config.toml
n_layer = 13
d_model = 512
norm = "layernorm"
positions = "alibi"
attn_scale = 0.125
tie_embeddings = true
decay_shape = "pow"
Each number is 128 + 32 x the weight over the matrix's rms, rounded and kept within 0 to 255. Layers, rows and columns count from 0. Numbers have three digits each.

# layer 6 attention query, 512x512, rms 0.0345, rows 0-42,64-106,128-170,192-234, columns 64-127
101000135175231165154129061085179218053061102062065118167000120133132117185168097121137132186103166148132145166155136109154174073127105216180000183128149102020148139099112000153132064238098219
102073154144155111095174184113116237082139240107095037177090066255148075226181108104096033206056122180176118138119103124057206102160055062155112127100240084064155149111056000180063041179080174
172000145107196147159102026007088077131136058161175201064139141218126194104134152161034119049139151195115215255101105170241016100134074157115107160096101032157255072125111089079070216228175255
091000164209185185146131100198119237170116099063185250160074054177125003071170095169062141151098084095081157139148116100209188155138111154174050176248152158070181122123101000109215161226003142
163130080103074186056083178000052184063190173095047217070135156142153126109162080136000134087081195145078190220134129122151137092206000134051146085083131078088244143055094198092000163149161154
163080150148079124031048138011183041144140000166110216185049078177098162011072139107036115239159164084153126215101168203194181074115165120156130126136131153157144083115146112095152077125069163
100189057041084153077045255001126051088081167174073055184123161151095204172035093063228021160159150177073038101110137146041153149093097130155167154069068143236057146199105201133208106042174196
102000118117167178048034137000088186084128000105108224173050073191202080114130096163071102184099114155092174255156127152113095111102097165115069140094119097139173161128099069154061073167240189
144102126206121212006036160227160135063188112121077016200074112081113073096097088094138060134148166075164165115121179124054146153119103088144046138045081139087112200135135118122132095216171022
193074090204218203139094152255166173146088232133255067177142045133156000138163056112182048161021060158197191153065093114082104179144172131155122123090149186235223147137173110098141177068036191
164153167037058130151158100007119216103188052163153116162086126172116128105067188048129106095134142136146093175079135234045021136050171051161186008021180127060150068074142154091129198125198000
215176072100115154057040132201197004188099129174211211123146114113087056080098065073153025109112140140114193204144145185137104184122177142156162059057087189255119107134180211107226123032159145
137160149105103188197191115207133203139212238054136051136095124023114024168139111094139146010097094068149168019155139126043030159122162133164113159106178175000128225157083106100128203068149000
103128186136091112171171123084170235098100024109151150150138105155145118155107069160051065180132161038030104103155141161095169098143135124159084205151160223052136134156121000169175134189118040
113096058165225134226191068239185157199097234107237089091097142025126075175205105178101139073110126057181170065115130071154112101114138217135109154156183169138223154104204039136104165077081177
137000194092223167088113010106136095150113029206219183144128115215187255111156178159183098136137088229101113255089067131046119139098139131097134070129125086143134114138076087164241092248188249
089128078189176160242233084201083171118075196089210122094135159182057028073190185150153213165130106148243196132139085135143036141143196188110095134132083130087138065087102055141171229169165160
188153187143175156051095110000093201111158104139129239092101172255069255186142067103090165153142125236091163171095187058124214074144000112098098046086200139105197135166145054068101097137111151
094173119230135222000068072255120192201165251137117086207073104104117214163176111105247066134087095121080158146119117048014199196144106009152112055166178170136144193100087110088212039106056007
131072203115148052121089192255177082128085072175143164193112084099148024069152131101214191187038077104218115141093146199129070124092194053166062203159178141113122074116168118107111139137085000
145120152134153160099134130025101255044139041089192042211003087196098076137145158075137154217129121199209117209108098147057031120077174074131096067053204162063216109156094031161099162141145093
124046146116124220255163109005127222177177153038092106112000165070084144130107180099235112139152150192078114099153126109119060134071104255175117166089143149051187118144091073077206144186106079
104189121118057179199115113066132208189201194063091255054103104114072196118139058124084129049152131111054187052137158106199132136129079231138156158190138172082163212098076112062219117072103109
178123129097144181096038174013145157134131050125136246120126161153084000018084158104173099090166105138206124224102126185178059180106086183133210104102141191104129067156167152075140170144178007
126156140127094150061087217082043242136105159130071198099136130228131070067161189129152155156107093145113086145110151072121186211194017006078107069080200110123168128143162124131084130157151071
079167035208116141198154017089158178130022114060123129116120094119131105172172087171151177177103139046076144147142107081137153145129118169163103191117021188161194121095136043169153181093083255
126086177137107213139112061172121178116173079103081179108148199053165140145153228117145180005083158116153141122101120085167088129178109154113118116096162101078203134138186058094086159181205004
170000102093176166091106243179110062119074127171249137145158087164110000076162145106150068145096147187231171218166140211122073170145127069110092176162147070103122080146060218138098211233182102
139216146210120096052022121129133032071175036164168131161207109157155255056112053126119107110134143077040143143137174131084069140134158033168101108031068157153153173174119164161146139081192130
136144100175103058195246119201146156192059141186115131147239101226159077138091125175099076156130085083102057096173021170181215091172163098134132105140139106246121140085232078131084096069061234
147162244104071109000090190048113193030161000207110104230104050255131186072118123094110149255094161139225128234101170191011035054116144000110078101033187176030144072115060065210123091126157056
140140137186170205239087000140127254176122146047096246044139167052102153076134183127152205075121130085031163092138145098186110138133090207143146080040011128022160155076153049076224154185158095
140120228134139069106135090000122036108255000159191213148156178215148255157096116122144142114168125148020193161191123135074119100135164082186108127255212096113090150197029101106205118157082070
112168091071068083104128166006151026053111157133000020137114224022119255183086075127116199101180207109166086072174160122128177000091110199097107156159118075093034126110153170120000040106166161
088141119194121151168180216201148207158080163094019041155101159029117050178131126116104119128100198021106083009128158119194231078136106157092040202161173180108137181150223100061021117156115012
133097076093207032203155028232205102084000211108081144107112147130148048142156143101185149190104096184255093147122122133162156110166125177119111136128123054238145097101255090096047023000164178
125000121173185122156153126203154088180054061161236144210132050147168000092140076151103080158097102041145137198140087194145071136104211115197111217181154194175174106173115073145160223141038162
073098139143155126140039125039156124004047003108060166158064156217208035073145148149236201255111116164165161255221157122109084128074204119203051194122081135228088071197156108206098091172240074
145255172156054192075066156028119242057149074083070148115127169119082134159127010073111221255092143111139194072166210087106112125128113104090047136165171198076255136212142160105091176083077000
115255105132119103063047087059171070079156032150135219119168177175178160107095059125197106228110097136060191255194123050059098183159149137196136107149119247251084130193110192123229009042157097
133094114135128161208096134176128131156080174180137214083151185172180030103131129153154097117100091175076179151152141107198148142109098177095158134184145137255139105194214166084107138123128072
082146187131070082254213123255179061182158171134136067061255183024150153159161103158131198027087151037155098000209110089124118050113242214111114186250165102125117120165174152134108167137106010
103051106148147086114173202255166122222089255120029206105139078130133057120118208197107041133094090150126101127106121138255255183178039147141125169184120082175094144103187080098103061129016166
165141145131065149165149169140126161101097123114130096144084163142097107098135144118169089129112151166132111148086099133138134157196094143131108115138129142147108126108126096106157104146135157
105109132115144094132126137135112114156166181172101089129093123149151131164109150182083177107140121164142107147055109127146113145083166121140161134147120107107086082131132180151128164135118142
168122170104050156163111119111094138130117111158064102092093111131166156115122144109128135107114110108167137177132136186125102097150125127172145139175131138123111123118118138106145107094088136
152138168129132134138127165133137140106126120120113114141100093143144135112146082164131112139126110151161120126079094139124107118163134140106099120125101139107155122117090127129134110118112110
076144084132093129125142105147090156075135134142136125153106135109117117138098179123137159151136116077152142166151139142138101156161087106199116173132134122128145146139129111116110103115118150
142121129144157134119135139204156135100125162143113119106120072130132127149098137164123146143154123109188120194105108161155070100092126147139159115104134151106117111160162148152123128150134126
091095131120123145159078118134128152138107114125153132135117104133131133131098176147143131087122113134149090123136116100122115132120111106165183106178116128108098125185160157172082130114102143
121149086101082110169158147129120125146153110077128170154107193133122162117148138141125088111126113074092163137124141107135134150190116137098088158144115143151134145106089137089113110107148138
183106127144069144124121137136170098108107144139090138156136148136120125079170104077160096083150132141186158131113106139127072145133099109140142112117133103151154111147144167104138158170161126
157111093087143181063084106128156082065123141150182190121136197067065151136127101087119146105120121119125184070145165125124124141092134144112118170106158176155229139151149073108105189167192097
122074136130142157080120108122133127111158167170119086126123106096147116102050164120122170148143110135140150112148146169137137128114127161127159092151109155134096115143152111128142110101067129
126166119078059147150108104111147151119095101155131124126143157070118091149067184105156106113101106124168148142182184180148106101109154216155115121179099109081141087143077126169106162123140123
145123154086115120114102131142121125125170172165108103156144140113143109118125097137134120137115085138179125115083113134138117140132138174068091146090133147132174115153074168138147117129110131
148088156148160108151155100145133130117146130084153103144118171151151140118143112140102090149166137134144134152121128117127118124137087137112080125102107117146180114126119114106159132126128133
121077122088152113114106107135145121123138140108164134094176151104140134113114107135085123119134124143127169111133134124135154126091112171107111144113119114151152122129177099123138161078170130
126092080120163163148133089128100126151129099122123127139123136133169114118112141090127113158098146121078106120181204149102123124125106082125121117168152154143146167119132141109091102119159118
108102133152155131069148099161101112129186164161122095124168087161178110129147118128141122157141127135128130120146055154098123119047150109126127115127136111120096162112154127140112095124104133
159142114159126123127103147102158110095122103123145110159101183100109140139133154178135131087135166177152118136100137107131129117179076113095119126124119077165079113179136135105119123155131100
142142135123124148147090148152132100125072151135135143149139107117127104095123133123126136137160121185094110129129131152122135149208086124169134108137144096128109092148142084133137077145095147
151178133107144130082098122129164083097144088129154144140146153081094143103145105113116145131095145127103145105164166099117132133130129154118099161084122177134200120123085114106121175138159107
154119153115134129161121120145174134123181132103128130150133157127140139093132115116110134166108113132132137144128182152139102120161116170080137159123153154121139117109123113109163155135130133
124154129144135191115088119122145123164111099125147150109085100099135118099127150151191092134138142150137114132127120115120117156149129137135129108090132137113053145160187146156158126095099113
134108119130101150134128121143144149110105130118125133113096104083120116091122147187140117097154131155167094134073139126128106136134090189128082120103090146152150101113142155151119076112144149
095072142148147160080094141135161147172130099129114151121136098070112123130083143094118092124159157113144129134146120117118108132065139131112169077101123144122135140160153159151063139105142114
108157101175194150145132138112161147151137161093184131112123117147166151087142147168086146093160136137106137120125136107128169152163123114106148142116106096092127129120132135113112085075123098
141126098109092107151157142110169137119115118063148141153133181124119115094152133117142111122137112141157155152093089141136128110150087146156121138141110116130111110115123108116127117089101148
105129157150145184150139118108162116115140075142167144122142124141124133095089146092144145159111142153154090140115183135153130091254093143142111100131130177127126104130191043133117176145121153
095121130151093129179128142156104146147095136145099109096119150100144099132145117085124068125131129143137113069153093126112192178119137107126120120121126121092130128099158112128170138113156147
108172128109102118190125135093143131139175128093139143098134114167117142105159123116134150144127107105122131131120141152146115164193142149152084138120106162149142085103099104125144142117153121
125112130103137122132153114123124116100128132126161141125129116153086170157138113156128174120157087173126117168136122151144121083107084091149107157129099123138135118105096109109160110170135115
139129121123126093148146144151148115128206168139115126140119125155150141094153105116120122156134100160151136155100137119171087143140132176114127139100108176131133106073091143124168104133099150
159146131143141165140135128162111129115106149137147126111123101078156113143119090077133083126158136119098111128109102159135149141120149143114142083138109154144115156102129150125176102095106137
153100135104178129142123098138120120090138125081143132123111102126144133118136179202125174140148121116152136124155084140112121130112163112098096149148115137137110128115117110146135120136107128
087148098198153160129097168100105149092105170108081119135136100092086141154150131101162162101115149122112155106150129097132166139125139119144131093121131124118098143103172108150117142149137149
140138154141111087136129141126122124109141069108179139133154190115127118096093089118176127143083128151150103124085163093146126109174080175104116132111129153193145088170156149111102144134159128
136100106120118118099147152133048152114127130132108095123153120170107090117133154050136138132147096167115169145127099149103140116088084097186129111109158070163079131166116127124097106104111156
150124113105149098122100140138167118141151135094148172112139162137109134092155098127114129133118127118138149142138119141140139142132105129116107132109139158139186112118140122112122159097170113
149142110117109129130147115145118120136123107085146100154120151159148115096165169093131115127149135143114146151140095149129121140133130106188143129130149089115113123103121120124150159116135129
144152125153138118115114138115142095145154149117167124109111104114138157074175104162143148142178146162098141139124125136124130135142106088118112144069156130145152113116114132156155111133125111
106171140093088139125150141134079129171102099126145110140134114157192106167108176133076080145214111134093135114123112117124108165140144101164130101123155124119116122128092100145117094118095109
091161106128137160108103076165076141136126123163169123090125079123159092164090171130134142138094114099103136142154129149090178134097164128151128118156120105102106092128172154190072100096135119
114096147088158123139127160089080091141123172163096109108155072128140121166138114101141148117151092163141119128146167169158127100067170113162143099111118096122100090126137122164152165129121152
126136153130174146086148160133059113179135164165112139099106075146149135134129095161092148125154091174099118118113048142139121103055177072122147067114114129113114131140122165143115101130084109
099142162114108157123128137133107131117133125173134101121127136160129101161125120121126133110094170176111108147107120156164149130160113158141116073141113136144106121099145094133150112125147143
121145140129131138113115125153133121110116146171123137134137112160186137133111177184118149113131119156119106162132132101132188104146094146152154123137099120124130122164134119173161123098115137
173132195081107143138144122111128096139071107137141138161113114129160115137137172088134113095159113129158101120114121132115091084163148126170151152115190144125148077115128122110166139105118153
170140177156181135159128149120104112132096108136086108170085141161119164094137118117118128125112148119139116123136092138140123093165128147129111117140113125187154163129095126109172135131117150
147107073092121103091118134147067151140102140143137134128119121124153093168093110109088111140082124139171120133075106167100109148176162101142119159127178185064196132125104160108098130097089114
146118113115082097128167126131118159119100136137139087194129116108111107174121145108113102098129132083174164151066136165091121109155145128123132068113154120118138046111110128126130109127106133
132107137129072179125154148155140126121134082157112120113111167104141112073121151154144080123122132168146078137141141135143158103130115154125187153136146130137120126166157126147169127147105164
078158098117155128139113132133095136134138136140120111094138167166088124150147093133127125140126175134090156103120113131127154147148162136096097104118127168111129162113124128115080111148148139
178117162186105186088121125135184150117147164112088104168174100073150133141129189094121126102169148144154116159116119130141092150105124096126171125155152129145167089138151125137153154156109139
144118109147135098087117127150130105073132151130140157114135132121085095097141062158111077168096154153141187118151142125096148140126132083117102104137143173101193123124140145101088128154097116
084120113110118128157150146115124112165137212144135113120169110163125116084121108162182139106157130174081114113114148131120163134116093200140176089147087142232105094182175121147147117097094151
151132172085114145142098130129142134137166112075130119163108134134080131124121130082120102124130089128163175112148157160135124155105120118128064080118084174106164104086059159137099144057121133
149129140126149127148128172104111132134160161170121121097154144126139159132144166111124130076105101103081153160154137110135151129093155129078146142129091135125116137088132136144136132133138140
145124122153171120139109104113071104141154133122061114112118166138128125099137107092109125122157179133105146124177114116163133145157111166144138120118105138192158146123106146085116159133136135
119113130112112100124120123128122141077163129131137108080137157139154096158137116098102122120137136106139178094163119143155138082154125118144086133123125118083089122142155128116087145118166108
120093109113135125147131118133102135146147153176087098091169137123129128143118089168147059174125158193110133125111137127114133135111139109126105093111162096097110161136164123098093128127145095
154125143123111141115130114126140135130124144113152132140125103104153128113120154106143127124120094102140103140111119101115096132104137145140147150143142104131134132129113119100139132116080104
138152175142123158091087125149196087126088116127094142172156128122164113110141147141119094085095105164161128134142100117140137095131108136132102133110122112147102121157125133146149130133143161
148124132165145159114095103165165171112128143105111101128111144119153102145097128168109142118124142152160124130131120146123150115163106107164136127147100100091100140222165081174156119108088124
103110120104134113140138163135101113080145122149172112089093146142099124101170099168074101154130137158057133120120146120103144180091114142075106116119115181160178136114094130096104106158171138
118125142081162096149112122076114121160126126128140123118124084184089154161131117094152142119133116125115143126110148096134109132129119132117123143138121136148132145106101061124166106122163118
109149130163119170100143130138180145129074108131181105098143092123161113147166140166154142102114196145151119126119132123135130121129119084109112142151123146118091162180179138131100138146134136
139135115163131142142170140144123134115084086154112096094116136116153135100129124123147088117080139153157149129145112142124163134176143105127120130135074147127119192135115158128122140151136132
118133105131160123181116126106141088145119167101124134164147144130084140116130057119142131131111159102088083136067109131087083164109162166097141089133116144205096135117157129101119113143133125
104178109127150164110132121130135119166153103131140125151137136118176121091127162161119149090072163071098133090116160128106143082130116202108078109087125119198144138149110125166076140166181089
111152078136158095138104159180116134114105106115129147093101164155108109125137131125136127151135163170160157093131121144136143116163112101159055114115130131110147161135136135142104113136138146
124124151113157125164085122092141119137109091132165130111123147148168155073146135157120078137126137126121136083123137135121106096177109139110103144131139160172145166132165109117132156125179144
177143164158126152143132106108097136128135159118108106166136144132140137125160078134099163123153133128108135167117089129144113140105165123080100128132095089087123162108094134095150131131137117
109174118103147132152103157125125111123140108131133132097122118173103127133161122121133113129109090130118138126134114112160133140200133127165087109103115130133137120091151110129138140157168156
167123151142141109107151103123100148126115117130122157200122143117137145102086141060138051129110102116142136147168134162142140091138123142185167139100169087183145074113112106125134105152050107
097141064080129112164138152108083156161155141145133088050111101178064146150127153118149143140156123141091163139102173082126129182130112155122093080087121157156176156117086102095151095148152119
125117095075122136130125131167103154127151173137133120089168147060131118182100105111102125109118133141078106160098108148092081168075165144109105138107139116130145108112174143154101130154117126
080117092109147122120116149136139129133135136098142103039131107130102104116111134172142158115125126107137127129121130159140135131097163180131143122138103164159112101109086102148078119049143118
093107111163113124113136111136134142118121142100149074102124118125151122110181080146110134120148143157138116137116118133123158128183059094142176083134145119136119104117168123119164118172125139
140101163156130136135148147122105139134130111138119112143103140126134139119126102111106119124127134156107177121118114152155123086153122118108123120135123111146120100125138099123126122143138121
149086133136116146137158119098119148115129135142127114157140134137196110147119180110142103133116111123134107147137117156114145102125104132133173094119161069119094102200151096134116119096125099
106135100134152094144100132135105115099139132135097117089112176166118118137154103122098122145156179150131158109127112130140140138163121110142087134131152122118121147146135117106111112146174157
115109099123115142155151135122097116119157127108112073119119101175146116153131173109130166150159150154138086135076126136122128125082105154135169125154145109129151107145106100119124097080113120
056120102143168146133176141119136140122113149140137099075150135112119103131139121141114161139113139158135111134140129133152146150117075105138117142160136101129090141166139085170118094169136136
155093109084116164193141100109086130101141132115118119127137143169104107134126067171126117124128070089129110129133102136104143121129181171129131083120132109093128147095171054114135095088112117
171116120153105143134170116151132110105101089095111141133105122134106111110133113157103186137109073115157087144092096088098094100124167158106135146116139110105109090183075146133140110100093145
139071156130133122163147123110078157132102120120075116124114122148154160134147129131103138147160135152147123144121115121104118097148078093151154135132155108120118120137149105143181132139125138
117152137129095135123168081109117149130132161127134123159111101099155139128107147153134154105150123079104135139127117153115144104118150163132168086115135118142105099125140128163140137133076098
142121135113114133095110117147108110109124145135170106129141133116154110091135116126122144090114153129140146121125140101173141112163136146141112125137146150143116144130143128137139155161168131
073119141095148077151121101141158133104127171154178105084148136141154116137074132146108179150124113114122094154127108126123169157110091106123101150156124126101140099102079094182149118145157115
134120134102127131105153063120152163122161128155114096164133080110127144159101097103123117130122110136137144170148106124157070119106116132136126166146181140107127157101097114141167135181108116
127096091105102110149109129158159134129102110120188121131116117132129151084072141117101180116146117115123123126124138080137169132129145144103092126161113155126145151113075141153112131152100108
101132119134131123102154137133124191128138165153102116170183090110173162158147111141144111110108091135143140137122108099116088123128145105130139129094124128095132078116079137140132102135106161
119137084097184104091149113142118118171133083124125087144149097161123142132095135115155101137148112129133146164143105145132140124156147118173152148119138103147147107122167130134157161132136139
128154165118125155147104107113130129169127130130115119134133132173122118084124099152126122153193129155132121170150104114172114129092131126112142120133096126143142109158130129144152135140113139
154150142167131157101148173157111133132126185139131120141149163133150128107172113140165141103080177141126163147152151120160111113183115128118125101101162113140137120160101167096142125120145180
160145094108142123148154110142132131125093100119131125090125117142107145138134160124112144122115168140123086150106109117110142093145083141159147143158162119152118072164106108097186154172149134
093147123149134146140106173141093141086155133149166125102143157109101129148135153162125140142057136137139156112123132151090180108126119105142109105104109150110150136176150171099102134124132159
109128106097106122136135107103141105107154110133163122120119141111131143115116111134153130155143104114150111132113091152084137136112135134113123127120139176143123086117112104133166075139110111
163105121145088132120106139141138122121168071048129108144196114087064158115121082130143113104134135138162147129164135138102116095129109153084156091125061141135196086132113127106104167118126134
116140149138084124138115112141155155094115103130135134150118133112200110152120120155120139131071113101191093129125137122098145130123099141134143081138112133121130121140103107125166112116117114
146119128127091139110109146144154131110128156099132156143123141094131137094133085124113168106120150146110118112111124082129120146107127156095115107121108157159144135117080151150109130177115127
125091137140115111104104152099108117114175149113099127161135126128139095118159100148155098100134134149153123129134160148129149140132128122110143116101108124142161186139148142108161149086119126
140115117151172143131124133129052155139172174111076140106149149129098153112141139097180143153098131133088191127177172162120086126140092084136114150113158122115129150137124205118065085147146121
145103126132138137106122121116108125150129119124106175146137093136135104127134149082143099103090093102128137104141118151063102140120173157133144101113155137095121147134121122098113110099081086
059105163090152111134109099119192102153097106103179142099152147150136139141089118177151140150201150127166073106164107113121154146131088095153095170158148101157121124112158072192167135156169095
108119118125097095135125134112153115118132109115155123088136135146189115113114184168117160137122112147096114137137129114079176163135148135133100125146090099115126118121116118142161111115164136
151196147157115142106102152125077119103173133098161103183118142106146119091151193127107123124107133108135154108136138158109159115171125141145136097086120141137136152159154180082085129098155145
110087121082134088106098099153140103118151127134160137107125123098160130152093147113114175158126129134131111095156199125145108124167136149141089144127130153129120119059103135153124111127119123
123192196134141125097119131156091117179162115149110129165128139152138086089134158149158108108100121092162126103147111108156152115135172108109170101127152125156139153168193104104162188098170128
145136134126122101127135117150185104125106123121074129136130131132108121118118114111141099087133129127132107174131137101178161128115123118091135109146094090158131106157113154130127133136123146
143126124158156132104117160119118100154147094111144151122135153152098134103147196106147108135073137133130103123142094125093168149189132083119139102117101120128104103142137152067104098096129152
168131121084155093190106120102159108172127164132147129164128117173158139120103163177115131144229092118198086104106113116094165147155164121117106137103132081138117071135136137150182139112119110
126125102120100109090121144121131139158136158117103160138135149128143122094143109125126105103106167164160149138110165131131124135111175148127113100095110152137117135169146163131123121083112138
115151116112118156147091103107145133134128067098155140116104146109154168101072137114130114180147124116187116105136161155126147119181101109176097169096135169147140144112181128137123163140168107
172138124152117118124148100113103140102149152093095119124142101123139115140138152136151105123133140130123118136158110169153146162122147094140148121101092113142119111109140131123161114121113148
079130137109140115141120096171139154137145144120153098095121130111179127165106171143101123122175108131142129131110143135144165158101152139164092131115090116187117098117144142177098137149110138
069113118102144120169111112133133112136107118144149122140120136106105155148097089122131146132138093171113120099104144116117088125059137102164095139166136154116120133100125116162138147158080120
126133107108150088077118129147144113111132144131130122132104124093175104147118178116120144123095094148143133128131165137118097138152166146158110127098113104133082085127114166139110098098105140
117151139187123140151146166124089129144130114168122106135116145138161097123166175136127117083067152125096149126107103097075145126129164131143175096134163133151095182190137131106089142118150140
177162145112085128096154156115143118121144154093147124180134141152126101098183118133108134126128120088119108167136038104152125120144163114077107155184168136178158138107125098148094109138146142
152078143156123146126138143100109116156110138117100123150123137147119142108140099137138117126147149138140138122087112139159065113136094157091165092168096140118117120095165163109150122145141151
095115118121149103138109137119132107133115089106152119115145123128149130146112094141142127135157154156157095095087150113151154119144078117146140144108125157167153142123158133161121165156152120
154139156141135144144137131104095144098159119149106097150115104134155119159138149119132093105121108151125146149160146142122136142117112145156134134128116133093115136141119105109151112103142108
120123121151106106103125147140106147129177177129118107109124161165128118104168137131136130135107160164141145138147158137160155152133137093135124118090111130137129148159134168121131128094123183
203121147104107159101129141108100132145153148118151102177120133132106131104145145113085122113157141160122129145152126114137114137179143160119122121123169139124124107111124136106128123100129136
109137120098140104125122127125120113147118155118110118189129132151152140158153162160127120107171100143162107095128135144138172140147161101117123163114118126159127103130104101150152135144123114
163100176115128145124103088111125162139108107084133150165126178094155141105096138120105104117133118120109141127146139110104086176122166193128100082132096156109114094099105118100097122106111110
158108148110095148130160136098111158131164141108074121182148092123075132128102147117135114151183105121121105172135123138109107166115081124098138143121133094146140118114093127130100093114102133
126117136110100120156099057135113136112130137107114120157112119107138175138062129127076153187208083157114121136121169152138100172055123124142165145157090150096108153088115156160139114161109106
134109127122155090171155140132133103136107126167148153118119114144158098139119086127128139130104134081120116123086091082086130127121145124108131096154136139096152136143101115123146093154139100
# layer 6 attention key, 128x512, rms 0.0391, rows 0-41, columns 64-127
101163133114145106096133154026169146155140093149170131112112165163068110113084106093180148155094193129124086127094169116127082123114100108130097112099162116127121112117109100174127129130150086
216118095127119087070122110146082157094105085127161108164038116131138130151075129000155126146033112105144187138079170087096092200117139085137047130156193097093118144051102064089110098065098158
083125165166146125133190169171041185185092119157162173060168138189076079164153161161119103123154221129108067088209143168171139179106100117068154008135137081141128100100096138180111085147204148
098119085145119122114157076079128160179112157069076172126125251110078144123096158170141150075102185134129091095174152174134102149133093108179119172123144156159110120131100083195166127114128128
057197155159119118133169179099095170176142132151176162111152101147184109181153166130127088109063103156132099068169136096137211136150166139115130071151094056113123185182122170161084026152186090
211140142132082114104173168083153086149092078170149126160127108144085156176121114150137153064195193108054115151126187151108121141141057098129159200070118109091184117095091078193110163127175112
149194109118076169141200191078127099117149116194177125126174065156186181144118114130162116150133050079076139173086143111097147155128079177155177127109118144189161045104087128044114220131046157
115120164116138109146138155125118149163102179153166141132106163110138126126070173102145083131109141162123095066125153181162139136125151120156130078126113074152137097116112135161110078149135088
186136102157134168081134120149100159093083119140130115133059088131122099083226110084097133107135125207047097088192195094181149068057194125071116082116137139125128173046086111121165154137136137
104135084213134146135105110146228126207081100097101149120114136126203098132111047132131082099125130075176159095143133089143158115127164152146079130144056107136062122077221134075125082084116132
124140162101188135132083123140057160136167125148197154145131072121113148128168117100162138129108031210155125145077171069142088143122131109118114126042133143128158107095154106179155089167083140
061121080151163165139154131098131127136157157139193126117115118103109192104134159194150086080216105050154126105093087127156115149098175113137079210071147148186180220090206068127101181146105102
085102076104192151093076032105094183059082125092180111160049149138154171188211097117135154145075114155158166143134184184128119132133172117116006132129144113069125199093125140206131107167113030
124145149116114114121156098105111134152085145123126178145101141079080123077057128134116163116136121154107105096102177187136131099103148088153154115155138132074102093148127144172146115126108105
120145102131153102173155116131143142161118153094123160133070140148117101155055153107151145138151155099193131159134127129109144141109133150160073146158127138071073126126140159156134087139117124
108105141163142100086152166149124104171084123193192125128123122117096126178107033228169124095111199186037076047161125134193131088128187066140102068135122124137136039123144090153070177118139142
129097110124130141162075112152132152112127106139110095110102098158120092159141118146088147111171136166107127113171139128167122120083088145129098132147107111125115167137073125171158138137155176
086157182126053131154122154107126141136138139109110147116121137211191122116130198069178129166069120055138072158153087110149071156165171128141205125124148142133099082122169118177179094069145170
123185000175122205129157106142172205070100098079081112171078086129127098143153113103198136124026122159164129104185139105132139053193223085219143194118146172071138077118162096150086176160097077
158101094161174164156120101118186102155108132138155140131120191070111144074096102123139120130136111097176124121127145086146109147198192159107074123136138128143080173111249146108092160076102075
170076129083169111137109096098134138147088170123078151185089140119115130063115147012118126114083107176187151094107196133059069130083141095131051161078131118075108073108118176127163092157123151
052083108098098093118142152107109118096084124113172070162096103188112118181182133136184171094143105126107083192113149159164143168092083131169097107121136112136177097104088067194138122127131144
019143094115126133110193212074081108101080135068167130129154175155123144189175131204203169122114119071105084151164086243152171171172140066175080150099102183114148148191115077205120145131122045
089108160154096130137120164157114103098171147094174098141129126083122137087178159155099169144149072140076134109143171089152118166129149155146061146088074085183179092157135078113121119125134126
086067175105085166143061114176170213135159174093085176120196142168215127110144198068132110180130055132134077149103119093139127128121137194101174124140089130140002109139147159137154056102147183
103170150138104143156099146108162150195188112087099136099114132107152130164000165152101086112150172095182136108133122141110126123132080164176199137129150136137138143185142134153138106149112121
063134160130159126128119151107169137191127132107089191151130189110131135091139181100146086133135095081126070132132115061136160113138135125077092130104208115121081101133221141177166102127118074
149115075159149171092117151174069163092103135130128149086132134091107115033156131100131141126150077153137135107165208106176048112090198168067114102113096090137081138124077136034138127138152123
131132132091147094129148144152138144162128152176115168123140130101131148112107182135113096141144110118170117094132074160100100090135147146076202078139142164125076116093165169155159158133128085
143174161215102103098084143108145139153139112126069140039153129115216105172108094138069103175055212099101157077028171144105179128130076096131193140113130165105095138169150130139098104127132134
214107148077165149138093078134097125135075153148162122182100097073087146102076127033099109121126100183111138095136169155092071123144166099125120145078144093095126095171126157096104176133143071
046144120117122120098091076122075207144176122049130111089127099173139124199207049206127157129170160151097091121171111172121172130153052131152041110101153182139132178161106138242133151146153102
057119119140089044180181148146142085157063053167160140193130124170079175165093133186224123106151115201133055146071027171116018170137132111077207095154166127114160050119113180220172117154119087
168131154047144005172181101106117088089198081155155123135157051185112095120108222079125100182131146119063146221081149078133119168163119111155158121137177099097141084167065164106148111107116147
101133140114122176113130090065186121121125161086074169152124167106104132090174141123110125146095116080137124143115132114113162094189135132116095166092152156056075137086142133153164118135085085
119202102165118133137080158124143166074147083212180104083142077135145105183120107147082197177064192086085146154107135080138144097146154176078118158130075104092085174129130079128038123156143106
172138133154130138124174134132129113184095109116129164121105159048111148113018155149119134111135153104156149094133160151105107126125133143136164141158111137141137106122152148123126132133083098
125119161076068128163101169112143180116141139205126143082163085135086110146035109125083084169158132146133044083101065096139052065120102181032160131192109126145110133153102141161135145176108122
072101164095099143144124120067154182113124129128089151123160078163184138123095162120170136131083102106187070178133101162118080112145097182180166183087054178074085085175146124197176090093131107
062121126118115114173153146136173135093112153208117158134151026132100152179059062223194139160065117154110137105088103146118163133156133107201182203159041105097173055189160103177096164146168089
026139121180094102137122113142065181112083103076130128102184135148071123144133162213092097148165120094147109091179037149153131146172136134131140131193066127121120136165088140159141157137117147
155131118087205122132128000097074156100108129158090129084134105085092173148114109191132140153138172072117149151188067143124062154179066137135117175126167217066107149207113100138156156125085122